From a checkpoint of a small transformer trained on Wikipedia.
Size: 8 layers, width 768, 12 heads of 64 (4 for keys and values), MLP 2048 SwiGLU, vocabulary 32000, 99.5M parameters.
Each number is 128 + 24 x the weight over its row's rms, rounded and kept within 0 to 255. Layers, rows and columns count from 0. The size above them is the row's rms in percent of the matrix's.

# layer 2 MLP gate, 2048x768, rms 0.0634, rows 343-388, columns 48-95
size [101  94 104 105 104 104  94  98  97  95 108  99 114 105  97  94 103 103  98  95  97  96  93 107  92  98  99  90  93  85 102 101  97  97 100  93 103  97 102  92 106  94 101 102  99  95]
[[163 152 125 160 170 120 133 161 156 139 128 165 136 131 146 157  79 175 101 144 123 138 103 118 144 131 129 100 145 140  43 144 115 141 151 108 149 153 130 158 160 150 136 156  94 147 118 178]
 [141 115 134 151 117 124 114 107 114 127 124 109 127  93 116 107 145 117 135 132 127 149 158 163 140 144 167 119 120 140 111 135 110 117  95 140 131 121 112 139 113 155 112 109 168  78 109 115]
 [126 108 115 149 145 120  75 123  85 114 122 114 103 140 163 140 118 109 165 155 182 157 144 131 136 142 177 134  74 112 168 150  87 112  97 120  89 119 121 156 131 109 183 140 113 144 165 152]
 [124 130 119 127 146 117 213 166 153 150 120 124 137 158 101 124 113 127  85 144 110 128 155 130 151 149 147 131 161 104 134 106 127 128 128 135 115 108 129 136 128  91 106  85 159  70 121 161]
 [118 125  70 106 173 133 143 127 110 135 162 125 154 113 123 115 141  89 118 145 150 119 116 136 107 157 131 125 110 115 106 140  99 174  89 111 143 145 120 157 154 130 150 122 162 127  94 174]
 [155 121 127 135 160  97 117 169 132 120 136  88 141 142 153 133 168 149 155 119 162 100 140 129 122 177 130 131 157  85  76 132 169 133 138 134 139 136 121 128 156 120 117 173 152 149 136 130]
 [156  97 128 115  84 116 139 144 151 112 101 135 134 126 113 136 101 128 137 135 133 106 127 157 148 154 119 113 125 126 125 128  98 106 144 104 183 135 141 157 127  82 187 116  57 126 151 119]
 [145 115 110 131 130  77  93 154 150 134 129 148 164 101  98  88 105 138 140  98 121 158  97 151 116 147 110  91 117 138 108 146 103 136  82 121 119 129 202 113 132 158 118 161 150 103 113 169]
 [106 157 124 119 129  94 133  67 162  97 140 108  99  66 103 122  82 126 147 123 144 135 127 119 124 128 107 125 174 138 143 137  98 132 145 145 128 168  93 141 148 140 187 130 127 154 115 150]
 [127 126 153 108 164 139 137 101 201 107 147 119 162 151  93 126  99 147 132  96 144 106 136 142 121 150 122 159  96  82  94 161 118 145 144 150 151 150 135 165 127 149 129 112 107 139 100 136]
 [140 150 144 127 152 148 133 124 149 130 169 148 144 156 154 132  83 131 135 119 137 121 143 110 151 128 142  89 154 149 166 114 131 106 135 110 144  97 134 164 145 122  69 151 139 156 144 121]
 [124 116 157 102 137 124 134 138 119 119  93 153 109 115 154 121 151 176 103 117 129 131 134 142 101 114  91 135 116 127 141 163 154 108 165 145 143 194  68 100 110 131 144  73 119 173 120 113]
 [136 111 125 116 111 172 164 144 149  97 173  97 111 146  94 145 130  91 130 185 107 135 103 135 133 110 129 115  95 118 119 133 170 130 134 162 107 107 138  85 116 169 106  80  97 156 139 106]
 [146 158 133 174 119  77 129  92 108 146 117 157 135  78 140 138 136 122 140 100 147 115 155 108 123 119 117 142 183 117 103 138 106 149 122 126 121 116 119 136 177  77 121 150 168 149 155  97]
 [140 140 156 158 117  91  97 165 136 164 118 128 127  94 147 126 153 115 132 171 123  97 147 159 140 159 104 162 115 124 125  81 169 119  60  94 163 137 133 149 107 113 151 167 144 166 127 116]
 [ 96 108 107 104 136  77 111 145 109  98 125 115  93 136 164 158  85 130 113 173 126 129  89 180 144 116 107 170 136 120 134 144  79 150 137 121 100 100 123  74 135  89 176 165 141 161 133 113]
 [156 161 108 120 154 162 131 112 173  93 123 110 162 113 167 157 105 112 136 158  98 143 118 178 127 147 135 123 139  75 126  96 108 167 107  69 148 120 155 131  85 135 153 120 170 130 123 113]
 [150 133 158 138 118  68 161 139  92 100 155 121 112 131 134 110 163 135 141 118 110 121 122  93 146 132 119 158 160 147 168 114 138 128 151  81 131 148 136 115 127 144 124 111  93 120 126 142]
 [127 151 105 128  88  87 144 147  72 116  98 164 121 106 116  93 142 166 126 108  57 141 126 141 100  80 113 114 143 138 121 132 134 132 143 159  95 102 121 117 132 155 109 124 191 183 138 140]
 [145 128 115 123 140 139 114 104 178 127 102 149  93 141 152 156 135 106 159 119  85 153  97 109 150 135 163 117 129 138 120 135 105 118 139  96 220  75 126  63 161 174 163 132 115 126 141 163]
 [179 109 136 160 102  83 149 135 138 139 115 120 143 129 146 138 127 119 105 125 140 101 119 139 142 159 117 140 143 137 115 144  94 115 141 140 139 131 131 129 115 118 102 131 120 120 102 158]
 [127 171  86 112 143 106 137 149 158 156 173 188 136 138  91 111 157 144 119 142 167 147 112 123 127 124  96 149 143 121 118  79 109 140 117 123 103 121 165 122 145 143 145 127 108 204 155 124]
 [ 97 150 187 142 141 124 110 135 124 145 116 132  70 122 119 136 102 167 118 126  98 131 128 138 126 136 132  70 114 140 116 171 100 107 112  99 117 110  85 137 133 152 125 160  92 146 104 136]
 [145 120 153 186 180 112 118 123 116  91 105 151 109 140 164 146 135 140 174 141 112  89 105 108  92 115 184 107 178 107 125 138 162 144  97 149 129 115 104 129 134 120 123 150 133 134 137 156]
 [166 132 115  84 108 102 142 156 114 140 123 167 142 148  93 109 130 100 105 130 127 155  99 182  95 141 119 107 121 154  77 122 132  97 123  92 144  56 114 126 107 126 130 155 116 131 131 117]
 [135 140 133 140 153 138 166 100 109 110 115 149 129 121  91 135 158 113 124 132 172 144 141  99 100 109  82  99 139 127 119 153 116 139 101 184 127 156 114 110 137 174 152 132 110 125 119 156]
 [102 141 110 127 120 179  76 124 123 132 107 105 123 113 171 120 119 150  85 118 127 105 120  87 141  78 111  90 127 107 124 124 161 139 119 118 134 124 119 125 123 111 136 129 141 134 131 114]
 [ 89 128 146 124 121 138 126  99 133 135 148 105 106 118 118 149 126 104  96 146 126 100  43 158 126 153  99  67 103 111 104 126 117 103 111 139 152  63 116 110 144 142 102 156 118 148 124 139]
 [146 130  83 161 118 114 144 176  89 103  96 157 113 152 144 147  85  95 125 128 142 168 137 126 130 172 136 153 133 145 108 125 115 141 103 117 149 111 139 128 144 134 157 153 166 132 110 142]
 [141 153 143 115 135 136 149 105 133 179 123 138 177 101  87 149 112  96 129 143 129  65 159 158 125 140 130 134 157 132 148 176  88 102 158 141 151 181 185 171 186 133  73 114  95 132 119 147]
 [141 124 174 151 148 117 122 106 125 148 135  72 158  64 106 150  85 132 119  93 149 102 102  95 119 120 144 119 173 122 166 156 155 118 171  88 140 143  91 111 132 122 127 143 122 124 139  97]
 [187 116 137 168 136 103 159  97 143 153 163 106 147 142 129 144 112 145 123 149 107 131  84 102 118 125 175 173 139 108 117  85 122 128 142 135  99 122 144 187 111 103 118 155 112 113 122 135]
 [ 87 124 114 133 142 159 139 111 112 151 174 120 126 109 137 110 175 102  97  99 117  85  84 130 146 104  92 122 116 124 139 110 131 130 117 131 115  61 111 120 149 147 101 139 132 107 112 115]
 [ 74  96 121 127 120 142 104 122 138 145 122 152 114 123 134 171 100 163 128 130 112 118  94 131 104 145  90 155 144 157 134  94 125 140 122 161  97 104 116 166 115  83 177 198 110 117 143  96]
 [140 158 134 167  74 125 115  88 110 110  93 161 153 116  90 141 136  97 130 116 125 146 164 146 143 124 145 112 125 114 120 103 155 133 123 114 138 142 164 145  96 117 104 142 123 111  84  66]
 [ 80 118 167 149 198 134 189 122 108 141 109 148 101 108 112 161 138 102 160 186 164 141 101 116 125 136  96 144 154 134 120 133 177 156 114 156 158 171 105 105 151 123 128 121 119  81  98 136]
 [140 126 119 112  98 131 145 121 128 152 111 129 126 118 115 122 131 139  84 123 145 101 152 158 173 128 106 102 144 149 128 113 144 128 101 132 110 151 151 142 135 135 134 157 100 160 121 154]
 [165 133 116 119 144 107 143 130 132 130 134 139 121 163 131 113 137 140  86 166 121 147 147 120  93  95 157 118 159 119 122 141 145 102 124 144 110 102 149 121 138 111 119  93 147 103 168 140]
 [112 169 159 144 141 125 150  96 154 126 109 117 134 111 122 191 115  95 178 146 153  85 132 143  99 126 124  97 118 181 125 112 122 131 146 189 107 158 148 133 180 113 110 140 141 101 100 125]
 [127  97 128 141 137 143  78 158 135 106 123 109 152  62 179 155 105 151  97 135  84 104 175 106 144 127 131 129 121 160 123 150 124 147 120 107 151  61  86 103 128  93 107 118 143 100 108 132]
 [165 121 135 123 144 113  92 114 113 147 121 122 150  89  86 130 142 116  99  95 130 100 149 130 114 157 152 138 168 135  95 146 112 163 129 109 157  53 146 127 162 118 103 103 165 113 124 121]
 [ 98 133 150 147 130 143 156 129 140 104 104 124 124 160 129 147 131 164 109 131  91 109 128 124 167 150 117 158 147 106 118 124 121 107 130 142 115 134 135 104 143 123  85 181 120 111 105 131]
 [115 116 110 121  58 160 121 121 126 106 129 115  85 144 116 150 137 101 115 138  85 109 169 138 115 174 156 147 124 136 140 111 173 157 161 106 133 147 122 120 129 109 104  99 163 112 137  94]
 [167 106 152 157 139 145  98 140 145 143 134 136 153 133 129 132 143 154 126 155 132 134 114  81 111 124 176 135 159 147 113 137 125 118 149  88 136 117 111  99 118 135 169 165 107  98 151 181]
 [123 108 152 148 119 155 132  74 109  76 119 153 167 142 148 158 204  91 143 121 153 118 107 150 126  99  96  94 164 115 113 112  64  99 111 126 140 127  93 110 160  92 152 116 153 105 122 140]
 [160 113 115 105  97 123 112 152 109 142 111 146  91 150  97 156 130 123 126 143 108 118 156 109 104 117 184 115 162 113 104  90 134 139 163 125 141 106 160  95 126 156 125 126 103 116 142 131]]
# layer 2 MLP up, 2048x768, rms 0.0637, rows 343-388, columns 48-95
size [ 94 101 103  98 107 110  97  98  94  94 105  99 112 102  96  99 105 109  97  93 102  88  86 111 105  94  96  90  98  89  94  95  98  97  92  94  99 102  88  86 102  92 104  99  93  97]
[[140 122  79  94 167 174 126 122 138 109 159 106 124 114 104  91 112 115 146 154 107 135  86 135 117 174 156 143 132 127 162  99 136 136 116 119 112 142 111 102 107 126 114 117 113 142 142  78]
 [122 103 101 132 154  79 136 140 134 132 136 116 166 121 146 170 141  95 127 121 112 163  99 144 131 111 149 145 138 143 141 133 110 119 159 129 130 163 130 112 105  88 129 121 115 134 154 103]
 [198 141  96 144 134 106 137 134 108 114 136 147  99 121  99 102 133  98  94 123 127 134 153 105 128 128 151 125 129 155 149 140 125 115 151 179 151 122 132 171 150 105 117 119 152 142 118 115]
 [138 124 126 147  87 145 124 124 156 110 145 113 156  85 159 165 135 166 158 116 121 161 152 129 131 114 122 146 146 161 117 135 127 156 139  94 119 129 106 136  93 121 167 148 118 111 159 128]
 [103 113 158  94  79 124  67 129 151 148 119 167 131  93 100 125 122 108 133 136 118 135 118 138  81 120 115 156 118 156 161 106 120 115 140 132  99  92 153 152 143  57  97 114 116 120 106 170]
 [140 118 136 116 146 145 110 132 118 166 123 192 176 138 129 106 175 149 122 110 111 128 110 106 137  98 113 125 110 124  96 123 138 133 162 109  71  99 106 129 151 136 113 118 133 118 141 107]
 [131 127 119 120 130 157 111 134 140  97  77 121 139 152 158 147 131 140 130 115 117 122  98  95 176 121 109 119 110 160 121  83 128 163 149  75 112 122 107 145  99 145 149 138 100 151 142 137]
 [133 135  94 146 145  99 128 117 112 150 123 177 124 140 108 129 119 137 143 122 128 111 108  53 169 162 135 138 146  90 144 115 152  83  96 127 112 142 136 151 133 119 131 104 139 176 135 134]
 [102 138 171 121 186 149 129 148 118 123 127 149  93 122 106  82  71 146 126 109  67 112 133 102  95 141 127 169 154 145 178 135 140  75 153 147 162  83 131 111 108 124 132 162 137 123 142 115]
 [159 103 161 115 132  89 107 147  85 141 129 131 103 119 151 103 154 127 140 111 127 135 151 108 134 139 147 129 117 166 161 117 121 147 141 118 106 118 136 121 142  98 113 126 106 130 154 111]
 [105 130 109 136 149 116 100 147 153 110 170 110 119 158 117 118 144 150 149 133 165 123 142  98 181 167 155  67 137 153 171 139 121 112 116 142 106 123 132 133 129 134 115 137  88 149 102 154]
 [124 114 115 133 132 127 154 126 141 117 152 129 108 131 130 101 135 141 133 131  92 132 137 119 104 139 136 156 166 109 135 124 127 112 126 120 129 143 106 122 122 106 169 151 113 123 102 112]
 [145 108  90 133 140 140 182 103 154 116 144 151 110 141 111 107 133  64 133 172  97 157  66 131 126 110 144 126  99 139 115  99 163 151 142 153  84 155 126 117 121 154  94 145 114 145 150 117]
 [ 95 150 130 130 114 124 126 126 122 128 120 152 117 130  99 132 112 104 122 153 120 123  94 118 162  98 134 111 127 159 149 146 186 140 157 181 134  93 134  81 124 137 106 104 129 144 164 156]
 [117 100 146 112 154 116  94 165 146 117 124 141 132 143  97 154 154 146 148 136 111 127 103 144 136 129 111 165 137 120 137  86 113 142  93 116 115 113 146 156 118 133 106 156 122 130 133 133]
 [155 112 172 134 114 121 119 122 108 126 131 123 119 147 128 139 140 117 128 101 115 128  68 130 128 129  84 136  89 113  93 143 114 156 104 111 126 152 112 109 156 130 169 112 145 139 145 177]
 [206 159 149 113 148 117 132  87 130 135 153  78 150  95 153 102 158 157 156 126 135 122 138 127 141 115 159 111 122 123 155 152  98 127 163 134 116 151 117 124 111 117 116 128 155 143  91 110]
 [119 109 144 138 172 125 119 121 105 126 124 159 163 146 165 128 133 125 153 147 110 135 151 104 121 114 175 124 134 112  72 109 152 143 103 135 146 125 117 123 156 120 100 154  90 140 104 150]
 [128 107 150  87  86 104 114  83 113 106 129 115 176 122 146 139 140 127 137 137 129 136  92 158 166 145  61  97 127 100 125 119 152  98 142  92 132 126 125 149 149 116 162 145 104 126 186 131]
 [118 110  91  47 138 104 109 114 139 140 112  95 168  96 150  78 180 159 117 159 138 121 139 124 161 130  97 132 124 138  92  93 121 140 114 146 159 137 115 136 126 133 121  96 130 141 129  96]
 [134 136 125 135 167 157 123 136 112 144 109 144 138 100 124 145 115 136 145 126 135 135 153 129 118 137 134 178 143 151 155 106 156 139 122 177 124 131 137 129 147 129 127 187 124 140 128 121]
 [119 146  94 116 116 139 183 179 159  94 164 166 139 127 134 113 142 115 103 103 132 142  37 137 119 152 147 129 135 159 136 118 125 148 159 173 162 128 125 135 108 121  99 130  64 171 117 131]
 [162 126 140  97 132 121 147 108 150 129 166 101 111 131 118 159 122 141  81 192 115  91 196 148  92 168 124  52 129 134 150 106 119 137 176  88 173 139 132 146 157 161 135 103 138 125 165  92]
 [152 114 149 142 146 144 149 113 143 122  53 118  87 146  99 105 104 102 132 143 145 171 133 116 124 109 122 138 147 146 144 136 138 117 155  97 116 158  71 125 160  93  72 106 104 145  90 113]
 [130 151 120 111 126 112 168 150 116 137 126 141 140 141 111 130 146 152 117 157 133 150 116 142 124 119 143  86  74 138  96 165 144 152 104 127 136 132 146 148 113 168 178 157 120 167 104  91]
 [106 112  80 115 114 141 110 106 122 157 121 133 131 114 135 108 104  84 108 107 139 145 146 106 136 101 129 119  91 114 160 131 146 139  97  97 107 148 141 130 150  79 113 146 134 148 111  88]
 [160 103 155 138 135 112 114 142  90 108 137 154 125 131 110 105 123 111 157 106 115 143 131 121 116  69 132 135 127 140 124 156 119 113 115 120 106 133 115 104 141 159 104 163 102 131  88  79]
 [156 127 106 147 128 117 122 152 108 171 131 138 122 123 120 123 129 105 123 156 109 125 140 111 130 139 146 139 175 113 156 141 109 151 120 123 111 140 134 126 108 149 133 125 104 134 129 129]
 [146 119  98 136 170 123 161 134  90 146 109 163 110 135 127 144  81 102 122 100  99 118 127 112 143 138 119 116 154  88 123 138 110 133 120 141  95  99 117 111 149 118 183  99 165 119 144 172]
 [112 131 111 130 133 131 103 148 140  92 138 106 111 117 138 107 121 114 122  95  83 152 163 114  60 143 159 137  79 132 155 136 159 156  84 147  89 135 134 133 133 160 135 117 128 175 126 114]
 [110 113  42  89 103 136 136 135 130 117 138 148  99 151 133 102 148 119 148 139 134 132 136 150 128 135 127 112  96 151 161 134  99 109 100 128 140 116 127 178 128 169 127 144 102 132 161 134]
 [105 128  95 135 113 151 163 102 118 137 132 124 116 122 135 177 116 122 127 162  93 154  95 146 123 103 120 114 102 122 147 126 103 128 109 108 130 138  69 135 130 109 105 112 128 115 107 156]
 [120  88 118 127 151 119 122  98 110 139 145 120 126 132 108 124 131 131 116 112 162  97 167 127  96 107 123 105 123 120 131 146 157 105 131 191 158 112  95 134 117 109 139 142 122 137 169  97]
 [111  94 125 117 161 112 161 134 174  82 130 127  92 113 157 133  97 140 112 141  60 140 124 155 124 146 146 134 173 140 138 207 137 163 133 146 101 131 149 128 139 133 116 145 157  73 146 115]
 [101 134 141 124 157 133 151 196 131 138 130  88 112 111 157 126 144 136 154 144 113 115 147 125 135 128 118 143 123 134 107 171  97 124 144 115 118 148 156 121 145  89 104 111  84 126 140 163]
 [149 107 141  99 124 136 161 134 128 121 151 160 122 120 121 125 128  93 118 171 146 123 115 120 100 141 136 114 106  98 122 124 121 109 138  98 112 124 124 105 134 183 141 164 168 143 170  93]
 [132  77 156 140  74 124 138 138  78 105  99 113 115 108 135 157 112 158 135 101 157 115 133 134 102 134 132 121 105 134  92  91 132 123 142 124 162 129 134 114 144 163  95 201 153 114 132 149]
 [130 158 106 111 148 137 130 141 109 129 134 121 125 156 149 136 120 128 119  50 126 145  98 142 134 124 125 155 122 135 147 117 166 144 110 154 160 149 112 123 118 115 102  87  82 135 103 112]
 [138 154  78 151  91 143 138 149 117  90 105  84 156 147 100 112 138 118 136 135 162 135 114 111 165  87 143 105 123 112 107 142 146  94 111 117 122 147 145 107 103 120 148  69 104 124 112  76]
 [105 119 137 151 110  98 104 157  58 152 119 123 113 106 135 137 153 142 160 180  75 167 149 102 138  99 136 140 131 166 128 171 150 150 164 127 144 103 128 105 154 168  68 144 127 141 141 104]
 [141 141 176 128 150 134 159 162 119 139 127 169 111 125 154  96 112 103 104 122 132 118 122 118  96 129 120  89 147 135 117 121 111 132 129 147 193 110 132 130 116 143 150 139 136 109  92 121]
 [129 113 144 147 125 114 113  98 126 133 128 102 106 159 104 119 144 138 130 120 168 131 202 127 133 141  94 140 128 145 141 128 105 113 162 146 102 137 145  91 122 156 161 163 137 130 124 110]
 [ 81 174 133 136 120 140 140 116 121 124 149 106 126 116 161 161 101 139 135 151 113 152 158 145 142 121 146 112 136 111 103 119 142 129 147 127 136 173 153 147 123 145 151 124 158  87 166 130]
 [ 96 113 136 136 115 132 100 146 203 106 112 145 135 138 118 141 107 152 135  91  78  90 143 123 122 130  88 109 113 113 130 114 103 116 123 157 134 143 106 101 119 127 136  99 128 108 146 122]
 [128 104 129 137  87 153  95  86  96 103 121 161 152 102 139 121 136  76 145 102 153 129 140 120 125 137 117 115  98 130 132  97 141 135  84 116 108 108 112 114 140 123 112 141 125 124 120 190]
 [133 123 132 124 142 146 131 100  97 139 106 128  50 143 114 118  88 133 158 104 108  84 100 164 113 108 190  83 163 127 108 124 127 141 157 134 149 116 158 134 108 138 126 148 157 170 154 113]]
# layer 2 MLP down (transposed), 2048x768, rms 0.0597, rows 343-388, columns 48-95
size [102 101 102 101 103 104 100  97 102  93 101 102 103  95 102 101  99 103  97  99 100  98  97 106 109  94  97  97 102  98  98  98  99  95  95  99 103 106  97  97 104  94 100  99  97  96]
[[157 146 133 198 138 106  75 109  90 114 130 145 137 179 122  95 104  91 161  91 146 118 155 117 110 130 138 136 132 149 161 169 132 122 178 113 174 142 122 126 123 138 113 118 148 117 100 106]
 [ 92 116 145 163 123 108 119 126 122 139  87 183 119 138 114 129 136 152 112  86 135 141  94 120 138  86 114  90 143 146  85 120 123  58 136 107 150 155 147 113 138 130 144 137 126 132  92 125]
 [123 121 141 127 122 136 136 137 130 114 106 125 135 151 156 110  96 161  97 151 122 127 171 113 148 181 132 145 125  94 151  81 117 153  98 182 166 137 159 141 152 160 147  96 144 119 120 102]
 [102 111 101 138 155 120 133  92 156  94 126 124 132 113 135 177 186 171 122 108 185 110 122 132 123 135 145 115  89 133 187 163 160 114 130 131 127 102 126 135  94 132 121 136 114 149 122 120]
 [126 122 135 131 135 117  98 164 107 127  70 112 116 138 106  95 182 117 148  93 143 132 152 142 154 102 120 134 134  86 109 130  81 160 141 139 158  94 130 121 149 127 113 103 135  88  97 111]
 [109  76 116 115 137 124 165 168 144 116 134 116 175 145 110 123 146 164 165 134 112  99 131 102  84 148 139 100 130 139 149 128 147 136 122 117 105 131 158 110 106 139 142 127 151 150 120  97]
 [105 104 153 158 121 150  95 116 198 126 128 115 177 145 108 117 158 114 123 138 139 128  95 134 140 142  90 144 146 125 118 111 116 141 149 130 171 127 130 138 122 127 104 109  70 140 142 121]
 [132 105 115 145 141 164 132  83 106 120 136 101 124 132 151 138 128 124  83 149 124  99 125 124 106 107  73 110 164 127 122 129 121  74 102 115  89 132 153 152 124 105 125 153 131 125 152 145]
 [115 149 167 100 155  92 165 122 132 122 132 148 107  64 110 107  65 120 111 105 140 123 103 120 102 117 101 159 159 170 194 109 159 147 136 148 144 125 130 134 111 141 147 148 153 149 107 175]
 [128 132 152 141 147 133 203 160  91 125  99 159 123 163 129 114  91 144 157 149 114 117 159  94 167 132 142  91 127 158 135 135 111 148 132 131 118  89 133 110 118 145 136 156 127 127 145 105]
 [111 123 104 123 115 173 119 186 127 168 172 160 116 112 171 176 147 121 115 120 145 127 128 103 135 121 119 113 157  79 153 137 104  91 173  74 116 143 150 194 141  85 132 136 156 125 177 148]
 [139 146 137 147 113 143 134 158 130 147 147 100 121 146 152 130 162 105 142 103 141 119  85 121 104 167 109 142 127  91 135 180 154 142 137  96 146 161 156 107 134  94 110  96 116 119 141 133]
 [160 109  86 161 141 146 153 114  95 148 124 117 140 134 122 132  87 109 109 116  67 130 182 146 134 114 120 128 109 126  93  71 173 147 108 136 142 143  74 142  98 142  78 157 166 107 154 181]
 [149 105 142 122 135 158 127 157 137 152 142  33 142 178 104 112 148 114 141 148 143 125 137  91 103 147 156 129 105 104 119 117 126 107  91  99 122 117 111 144  84 151 122 148 104 147 135 143]
 [ 95 137 149  96 133 104 120 156 130 107 108 176  95 163 151 149 108 121 139 138  85 147 122 111  73 100 130  94 157 175 100 104 108 124 110 162  58 149 111 109 150 165  96 106 107 139 140 157]
 [101  92 130 137 135  85  98  98 129 123 105 122 126 159 133 109 103 146 158  95 116 119  87 117 139 129 108 109 121 141 128 126 149 114  70 120 104 148  79 137 155 137 145 125  77 158 128 130]
 [147 149  83 117 121 127  89 110 125 147 120  86 106 112 120 124 100  98 145 127 146 102 140 141 149 120 166 176 127 152 108 137 147 133 161 130  99 135 113 135 126 130 137 114 112 131 135 111]
 [129 147 158 120 110  85 119 179 138 139 129 137  89 121  78 125 120 159  87  89 160 142 147 180 130 151 124 116 126 130 153 156 141 132 152 117 123 124 175 124  56 153 105  98 101 134 100  88]
 [121  95 161 137 109 143 151 133 143 138  88  90 168 135 155 133 106  82 152 119 149 158  89 135 120 135 131  77 124  99 101 110 124  93 161 147 100 135 103 164 142 160 105  75 108 132 139 152]
 [148  98 165 142 101 103 134 139  98 113 133 121 132 111 115 144 106 153 122 103 130 134 100 115 130 112 143 154 115 101 122  93 147 135 169 115 116 174 119 119 110 169 129 131 150  77 149 171]
 [134 135  99  85 140 120 203 120 167 123  82 164 157 115 102 121 166 119 147 120 123 153 140 108 116 114  96 124 110  95 136 142 135 143  96  58 132 115 103 104 157 106 147 134 113 124  77 137]
 [153 149  85 145 125  97 141 121 137 122 128 144 133 126  99 158 144  95 131 119  82 144 124 120 124 134 128 111 132 152 139 106 118 141  96  98 132  92 122 135 130 104 134 149  96 138  89 130]
 [108 148 139 146 111 121  98 113 125 131 129 127  91 171 143 136 115 125 155 164 141 107 108 126  88 138 150  89 132 129  93 116 138  95 152 173 120  97 119  83 157 124 175 141 121 125 139 128]
 [158 114 137 121 107 129 161 119 116 139 125 119 159 169 106 135  87 121 136 152 127  91 117 152 182  95 120 128 139 157 106 117 178  90 132 144 109 144 123 118 102 159 148 127 137 111 122 118]
 [138 159 114 146 116 154 134 125 100 129 118 145 140 124 129 154 108 115 151 153 143 127 130 111 168 118 115 134  69 146 112 109 124 100 118 108 121 100 124 162 132 130 139 157 108 146  74 136]
 [154 161  82 126 105  98 112 136 174 145 104 153 134  80 149 130  86 154 155 118  84 147  84 106 167 133 136 148  80 116  86 104 184 124 106 105  98 102 137 111 139  85 143 137  87 149 140 118]
 [158 132 155 144 126 142  90 122 168 153 104 114 113 108 112 109  89 117 126 123  85 124 103 117 158  93 156 105 122 128 134 106 160 165 131 130 109 115 162 156 124 140 118 142 136 128 134  67]
 [140 129  76  91 120 103 129 135  98 115 153 125 149  88 130 140 146 140 121 123 112 116 166 126 130 108 128 143 147 110 111 108  88 144 111 135 114 165 131 115 143 150 125 102 129 135 117 153]
 [163 129 159 143 132 134  93 126  95 162 190 107 116 149 127 138 182 147  96  99 129 109 120 123  95 147 150 159  84 141 141 117 146 116 140 123 148 123 137 152  97 142 151 106 130 100  88 135]
 [138 146 145  85 153  92 148 181 143 104 116 150 134 148 134 115 139 133 165 118 115 164 106 143 107 108 133 115 106 148 112 118 148 137 122 132 122 109 115 124 120 122 162 143 128 124 122 172]
 [100 100  48 154 199 106 116 121 117 184 149 103 144 106 126 166 159 139 134 154 156 105  92 124 103 210 104 183 118 153 141 156 137 106 140 103 139 119 128 150 124 101 120 118 142 141 179 121]
 [112 145 139 107 104 131 142 112 101  77 106  98 138 115 146 150 114  94 143 118 101 126 122 130 159 121 136 172  97 118 121 168 185 129 144 129 157 172 129 110 160 128  89 111 163 177 132 139]
 [131 104 170 100 155  82 129 130 109  89 114 157 152 147 111 156 106 110 121 139  98 144 142 118 121 144 134 123 157 137 126 159  96 121 124 124 131 119  85  93 115 106 131 102 137  99 110 124]
 [116 132  82 135  88 140 149 124 152 133 142 104 100  93 133 137 113 140 125 141  77 134 133 130 152 159 147 141 139 152  95 165  68 115 119 174 150 106 127 172 137 110 154 180 164 115 136 101]
 [139 163 141 149 150 135 111 140 150 143 124  61 122 117 104 135 136 152 160 201 134 147 162 148 137 101  98 136 120 150 154 122 150 143 137 116 179 105 117 121  73 170 153 115 111 140 134  93]
 [109 114 134 119 131 188 134  74 154 141 144 118 115 160 132  97 104 150 132 137 154  96 112 166 144  97 120 141 123 137 137 141 129 115 138 157 143 104 135 115 103 126 136 143 100 102  96 142]
 [124 186 141 113  97 105 118 121 170 115 105 101 145 114 182 108 148 111 139 122 151 122 135 142 172 156 131 103 161 167 121 145 140 152 123 125 136 159 159 134  97 121 136 119  97 162 145 127]
 [180  82 126 110 122 121 130 129 157 123 145 178 148 176 200 130 138 169 119 145 131 139  84 117 106  83  93 183 144 115  83 131 128 123  82 126 133 139  92 123 143 122 102 130 156 123 118 116]
 [138 129  97 126 111 125 155 119 112  91 121 151  99 108 136  90 154 132 112 150 119  72 163 172 133  91 140 174 110 122  97 102 138 144 134 147 136  93 175 120  82 109 146 187 103 147 149 206]
 [155  94 121 135 123 144 129 108  98 109 123 165 130 116 152 141 127 109  70 100 113 184 120  91 112 139 145  78 113 151 122 138 160 136 151 145 165 108 124  90 105 140  85 124 126 144  93 133]
 [134 148 110 134  88 137 130  97 147 155  68 120 129 179 144 125 110 121 142 125  87 145 156 143 122 123 127 132 146 108 131 166 168 108 156 159 147 117 135 129 134 123 165 136 111 142 164 111]
 [121 160 102 128 125 148  92 112 149 116 112  99 116 118 155 126 136 181  91 114 109 120  96 157  95 156 138  86  77 137 105 115 130 116  87 135 140 116 106 116 142  87 126  90 129  86 128 134]
 [116 171 165 149 117 127  88 127 124 106 116 112 149 113 122 158 145 144 129 129 139 141 128 146 110 130 115 112 187  90 106 107 104 156 134 127 169 144 178 132 156 184  86 161 108 100 138 128]
 [116 139 146 166 134 124 136 134 109 137 135 117 104 181 160 104 106  89 100 113 110 145 133 159  98 160 143 128 121 119 125 128 125 124 145 137 131 157 136 132 155  90 126 150  83 139 117 150]
 [131 158 150 121 118  91 120 142 168 116 133  94 140 135 129 110  98 160 128 166  88  97 151 130 109 123 175 134  95 124 171  92 117 116 116 130 114 149 131 129 125 152 105 120 124 129 146 206]
 [141 136 117 108 115 146 111 147 123 136 102 132 153  68 135 138 100 134 117 119 127  92 108 111 127 110 166 148 132 102 105 145 148 179 136 130 139 145 142 118 130 125 141 133 158 185 112 151]]